From a checkpoint of a small transformer trained on Wikipedia.
Architecture: rotary positions, no biases in attention or MLP, untied embeddings, normalized queries and keys, some layers without positions, some layers without attention, gated attention, exclusive self-attention, capped logits.
Each number is 200 + 40 x the weight over its row's rms, rounded and kept within 0 to 999. Layers, rows and columns count from 0. The size before them is the row's rms in percent of the matrix's.

# layer 6 MLP down, 640x2560, rms 0.0331, rows 83-182, columns 1280-1311
108,176,122,149,137,153,233,168,181,225,174,134,195,211,233,210,201,231,245,177,217,77,245,276,128,183,205,204,162,205,217,109,165
097,278,191,203,228,188,207,107,255,182,215,183,171,147,210,182,167,114,228,222,223,189,173,273,175,180,223,211,217,256,178,233,206
099,229,151,177,147,227,207,190,198,211,150,218,181,185,56,215,282,145,201,261,271,208,194,207,175,284,202,191,172,168,215,232,237
104,201,230,234,162,186,268,198,211,168,212,196,234,196,172,204,141,179,260,276,158,148,186,253,190,161,199,204,247,211,166,108,262
107,145,201,193,249,256,187,144,172,192,228,203,221,219,169,183,214,220,256,208,266,273,212,166,185,156,235,282,221,151,212,212,210
101,231,122,205,277,204,170,168,189,204,223,154,252,217,234,151,173,144,247,252,243,198,292,227,203,191,148,188,209,219,289,219,190
105,163,140,143,223,175,276,154,199,220,173,179,175,152,224,182,188,237,215,142,152,209,230,217,157,201,171,153,224,194,222,181,168
100,232,293,160,202,246,203,243,268,193,209,186,241,166,248,144,186,163,150,229,145,175,283,221,251,220,192,191,211,185,189,211,162
100,159,214,135,129,254,168,200,235,223,216,132,254,201,233,149,213,132,227,235,205,204,173,154,206,223,174,156,178,162,134,198,163
100,258,185,229,196,205,233,131,263,200,226,241,157,154,220,212,152,210,136,233,138,194,203,204,213,162,140,258,206,193,186,231,249
095,175,195,142,285,177,190,237,161,257,201,202,193,243,194,240,160,186,186,218,251,174,216,245,190,188,124,270,247,261,176,154,135
092,179,117,207,199,240,131,199,247,191,185,205,224,165,216,141,134,146,179,157,185,228,187,151,202,142,186,251,135,122,166,193,151
098,87,257,191,129,181,215,192,229,175,196,191,189,178,204,188,172,225,149,201,229,164,167,214,221,198,170,164,150,153,229,85,222
097,219,175,189,195,203,142,219,196,202,194,207,176,218,135,262,245,205,138,176,115,177,219,168,245,228,198,245,201,213,149,155,188
088,193,159,212,180,234,262,286,242,172,202,195,201,231,206,218,177,199,154,218,167,236,171,163,224,164,219,190,233,230,186,221,193
094,162,151,205,222,230,204,247,145,182,162,203,227,170,176,244,208,239,211,232,198,191,258,164,278,241,256,268,121,196,204,265,184
090,244,232,147,116,222,155,205,166,162,231,155,222,225,160,134,190,218,213,100,191,172,199,134,194,93,296,203,267,219,235,230,187
101,215,145,146,220,216,233,199,210,209,170,157,177,137,211,180,137,183,193,198,194,214,217,137,169,224,184,135,229,142,152,195,197
094,103,232,201,227,193,215,144,195,222,246,231,234,194,206,219,217,128,209,125,232,191,194,219,269,205,254,150,159,204,184,219,150
101,160,233,218,168,205,192,136,194,176,217,238,225,210,230,204,232,221,253,199,215,183,175,179,165,189,160,215,299,225,252,248,164
097,203,175,169,183,182,254,139,174,176,213,172,198,134,208,222,210,162,192,192,247,231,195,184,255,174,185,120,230,229,200,139,196
089,144,189,174,183,310,312,214,208,163,196,147,209,225,153,248,179,191,288,157,161,122,176,201,180,143,177,173,219,203,155,193,152
094,214,210,311,163,254,300,180,128,177,188,169,280,178,126,190,217,204,197,116,236,170,263,143,227,288,254,160,160,243,193,200,167
103,267,194,125,149,208,252,248,218,162,232,129,216,232,164,181,249,142,266,215,195,275,214,227,238,227,237,250,243,294,173,179,181
094,194,224,211,235,124,259,244,217,215,188,186,186,228,261,225,207,155,222,162,250,183,182,236,201,128,146,260,171,190,171,218,222
101,220,223,226,233,176,248,238,249,195,267,262,234,213,173,204,220,253,182,140,187,238,284,242,225,165,171,211,244,210,221,170,198
103,234,172,226,246,247,248,150,224,220,236,215,142,138,156,242,215,248,188,295,187,238,215,234,154,221,221,226,173,188,162,183,187
103,208,166,228,150,219,234,157,224,152,223,140,154,170,223,264,174,189,261,212,198,189,219,180,254,180,223,198,152,175,181,264,167
082,287,141,209,179,207,154,242,132,234,223,199,232,113,245,163,187,250,188,142,310,253,163,261,298,213,192,193,219,191,186,181,207
098,104,261,225,251,141,145,195,215,248,213,209,194,173,201,191,210,215,183,235,189,145,215,259,192,247,278,205,204,303,285,212,168
103,188,174,204,264,255,178,133,166,163,202,164,271,249,218,198,246,191,244,213,151,179,158,175,195,176,196,173,194,190,172,158,257
096,255,195,262,149,209,211,203,248,191,198,213,188,206,154,246,225,154,172,247,263,306,250,150,266,244,213,205,195,127,197,260,163
098,178,211,239,163,217,233,247,229,202,247,202,196,95,170,205,185,107,195,200,168,140,205,156,199,189,195,225,185,178,231,187,178
105,169,217,206,189,139,148,163,292,174,177,268,185,206,234,206,205,189,190,141,242,182,212,196,129,228,153,188,220,152,173,201,234
107,246,242,263,210,267,213,217,198,230,102,192,274,148,215,264,210,247,162,174,190,192,263,251,200,152,160,175,184,252,179,199,193
101,208,215,213,190,203,272,284,214,253,222,190,211,180,188,186,171,190,241,174,123,162,204,215,244,143,206,234,172,227,193,211,132
097,170,241,159,181,151,196,240,200,227,194,174,257,221,195,200,299,174,263,286,196,279,208,196,137,145,250,315,196,203,208,136,163
097,166,191,138,191,247,248,138,190,184,223,143,200,192,258,164,210,162,194,169,171,193,242,191,143,198,288,219,187,219,129,190,121
100,141,218,213,233,269,203,166,112,171,279,231,218,238,246,221,258,246,203,166,187,191,195,214,255,260,203,196,214,255,162,203,148
100,214,184,221,203,175,192,258,176,239,180,170,201,201,203,144,219,239,184,176,216,270,198,168,239,256,260,216,215,223,241,171,238
098,195,149,258,104,268,155,186,226,164,138,210,181,211,154,240,186,186,205,194,230,180,220,200,176,264,187,144,128,203,274,185,221
100,217,246,247,117,161,197,268,219,259,183,240,162,231,232,142,219,239,245,214,187,128,218,173,179,241,230,243,132,142,135,217,168
093,155,136,256,165,215,154,197,183,217,320,229,149,160,153,227,186,275,211,187,232,152,244,231,181,92,160,159,190,193,216,221,185
097,304,127,176,212,229,217,221,225,177,185,215,194,259,198,185,242,182,287,171,245,195,218,158,184,216,172,209,159,184,200,245,248
096,270,185,196,206,303,199,62,193,196,171,156,161,194,269,227,307,195,151,252,183,225,213,216,93,220,173,227,218,165,224,219,253
093,265,172,195,226,181,194,273,181,211,225,201,221,172,268,232,186,168,220,225,162,251,164,197,178,204,226,106,247,228,240,189,203
095,169,180,211,263,185,174,196,181,178,196,222,175,205,196,247,215,204,143,205,181,234,176,162,277,211,167,153,230,204,189,231,152
097,202,148,200,191,168,240,109,263,228,199,234,212,190,233,213,215,204,296,223,210,181,231,210,186,210,206,200,265,169,219,258,251
103,205,241,281,188,224,183,145,223,206,206,200,142,221,152,180,129,151,205,191,167,203,236,215,185,168,177,216,180,209,256,208,213
086,137,186,221,145,230,144,258,250,193,168,138,223,222,268,334,188,194,201,159,243,153,227,174,197,275,159,142,221,178,210,154,173
102,228,249,197,214,91,209,275,181,181,107,225,193,226,145,245,153,127,166,248,179,183,225,194,195,173,166,176,210,144,183,139,211
106,184,192,185,256,196,281,246,157,215,159,213,164,174,197,236,190,179,207,170,205,230,201,218,232,182,215,234,227,218,142,128,206
088,132,176,160,249,208,174,249,214,152,207,197,219,208,246,210,158,185,162,240,205,107,242,170,228,238,249,220,142,182,176,180,181
096,137,232,182,185,194,169,243,271,185,173,188,116,164,160,173,208,202,151,136,201,248,211,239,125,222,201,184,232,180,163,264,160
107,179,258,216,176,109,216,186,177,161,208,238,227,215,175,266,134,201,154,181,157,163,259,128,207,191,239,148,174,250,192,256,180
103,217,291,232,185,152,114,110,212,207,207,196,244,238,157,166,208,135,178,181,223,227,194,169,220,191,217,195,204,177,224,255,161
094,208,205,200,253,189,166,234,197,190,232,234,213,210,180,259,118,164,196,178,209,220,243,118,266,252,251,289,201,197,230,185,216
114,143,254,212,144,185,177,222,195,81,163,159,231,211,213,210,219,165,202,188,199,161,188,146,174,193,163,198,120,177,186,185,206
087,233,172,248,155,217,195,198,225,273,193,160,294,162,145,134,197,227,217,128,310,207,208,201,182,159,198,223,245,193,227,202,207
095,185,151,209,144,212,192,178,190,182,164,190,218,209,236,140,225,218,228,184,188,164,191,164,195,207,213,221,218,167,144,188,259
097,177,163,195,220,264,217,198,286,199,100,174,199,296,236,249,165,250,154,267,198,183,198,174,237,193,248,200,210,265,162,198,170
105,230,156,133,179,242,167,267,188,193,221,83,150,181,222,198,254,173,247,80,234,246,165,255,177,212,183,188,213,113,242,247,170
098,186,145,251,197,142,204,278,165,239,235,220,182,158,211,184,127,148,221,160,196,243,144,179,173,153,281,203,164,126,204,207,155
102,204,154,230,206,176,185,204,192,193,168,195,159,151,136,219,172,205,214,174,198,219,198,168,208,272,190,269,175,167,228,202,219
095,187,166,273,183,213,123,239,242,187,275,192,214,196,150,229,175,182,160,217,170,225,168,225,203,196,146,187,309,239,258,167,199
102,228,215,186,187,234,146,192,167,172,137,182,239,181,150,178,166,152,186,184,159,164,227,226,190,222,202,254,200,211,166,190,259
096,147,226,189,234,142,176,233,236,202,215,119,217,234,154,204,152,162,210,178,171,216,191,211,241,67,252,209,186,207,226,169,200
103,201,184,221,264,249,272,223,117,237,216,186,217,206,193,257,199,216,236,126,265,223,191,312,228,273,253,212,220,259,244,164,179
098,229,138,192,199,211,173,184,151,182,212,220,289,194,251,144,189,205,148,268,246,186,168,261,166,137,241,134,235,229,210,251,263
099,208,156,197,188,192,285,241,241,157,187,188,167,163,125,221,214,243,214,161,170,212,215,209,187,191,258,203,230,243,216,224,137
090,236,201,264,207,182,179,226,229,207,158,261,165,121,164,235,181,198,225,175,222,240,288,174,258,191,187,180,169,123,206,153,267
093,193,167,157,231,253,232,249,276,189,209,258,215,163,229,217,226,187,205,171,140,238,202,233,162,284,242,215,185,266,161,161,246
103,178,212,187,201,192,186,192,173,183,214,218,207,194,176,297,190,215,288,155,171,222,153,109,203,174,136,248,149,202,252,171,232
092,169,160,149,175,184,210,293,283,195,219,221,202,206,185,89,202,251,134,225,206,224,214,188,221,215,197,185,208,267,101,218,211
100,259,176,267,260,159,210,223,213,229,255,205,174,220,178,186,125,142,142,245,204,214,154,137,272,153,157,167,166,184,236,244,195
095,170,214,170,152,215,226,229,237,272,209,195,248,228,169,150,185,247,211,168,202,136,193,196,177,179,162,221,198,236,176,198,240
099,222,169,229,182,145,211,129,258,210,237,202,170,164,200,231,226,194,232,196,209,247,155,220,197,217,99,207,198,238,231,215,163
095,259,207,78,156,179,178,148,263,155,248,204,212,193,243,121,168,191,271,176,146,163,166,231,206,251,188,268,181,207,182,208,242
101,208,175,194,177,262,185,227,202,145,221,169,187,137,154,182,191,209,235,153,166,182,234,207,196,270,158,211,168,194,274,177,185
098,234,229,239,280,211,184,153,236,247,257,221,118,176,244,201,148,237,203,167,273,234,211,255,239,236,202,221,213,157,171,189,214
098,224,186,220,155,271,242,172,143,255,211,178,144,171,161,170,205,177,214,185,190,174,191,259,178,228,212,145,228,207,129,159,226
090,262,198,193,162,165,208,198,198,199,276,196,227,216,195,259,222,212,208,176,177,211,153,236,254,135,219,166,152,135,183,242,210
096,203,187,204,276,226,194,151,201,227,177,162,239,179,214,190,212,241,190,172,185,223,219,203,255,174,163,270,171,210,137,213,203
096,213,204,228,153,197,184,205,163,150,182,203,168,241,188,194,169,178,209,197,229,219,191,227,217,232,227,205,282,174,144,163,186
101,134,178,314,223,235,253,184,214,252,168,183,159,211,200,202,244,152,124,173,202,181,237,173,155,293,173,227,175,218,193,91,221
088,190,138,201,148,277,192,250,150,180,291,266,152,155,200,191,196,180,190,228,113,193,135,191,142,173,219,275,190,247,247,211,118
107,241,202,223,200,244,246,248,217,198,181,202,221,138,211,108,257,183,302,324,254,308,279,213,116,246,154,143,250,199,119,174,216
110,218,168,183,249,182,185,186,123,181,147,159,135,233,165,193,211,140,247,158,222,209,202,230,210,196,169,186,215,233,143,207,228
100,244,237,233,185,240,336,213,203,181,176,161,228,205,225,243,275,184,275,211,226,238,216,204,235,193,215,152,243,175,165,154,225
094,171,159,147,54,177,313,244,152,225,182,159,162,135,176,203,173,224,193,166,169,166,179,163,149,212,191,152,78,167,231,162,167
101,75,226,289,159,187,257,135,115,193,214,243,121,188,151,271,213,242,183,164,168,201,193,209,273,139,258,188,239,172,203,231,177
103,222,177,199,160,168,173,243,265,220,168,312,176,221,144,253,166,213,125,182,274,200,143,217,193,149,237,210,207,181,146,209,197
096,204,208,205,202,251,189,225,221,236,291,267,166,201,249,255,245,272,221,148,229,172,214,194,205,277,279,194,172,226,283,247,239
096,253,164,128,156,171,173,150,164,253,143,232,257,158,225,213,281,143,177,226,213,177,218,218,152,200,262,257,158,241,272,215,226
094,235,240,179,169,223,236,75,227,161,273,197,218,211,186,217,135,218,212,161,180,225,201,229,204,297,259,158,164,296,257,156,167
101,182,187,181,179,203,205,192,174,233,152,137,121,212,226,200,202,193,282,178,241,215,177,180,107,215,212,100,228,176,173,210,193
098,254,186,159,176,275,176,177,145,197,131,167,206,169,273,244,198,162,163,202,212,240,273,229,190,206,201,211,143,242,165,183,214
099,199,239,184,124,251,181,237,277,164,249,216,220,139,164,193,238,206,233,101,181,151,217,207,214,209,291,150,169,217,197,220,206
095,173,161,223,182,206,211,199,181,172,218,182,233,224,236,273,141,133,284,110,213,218,152,213,256,260,167,229,229,269,194,112,216
100,233,203,209,254,166,237,155,252,253,205,228,173,212,231,204,169,193,173,208,135,119,160,204,238,227,180,217,257,207,299,173,154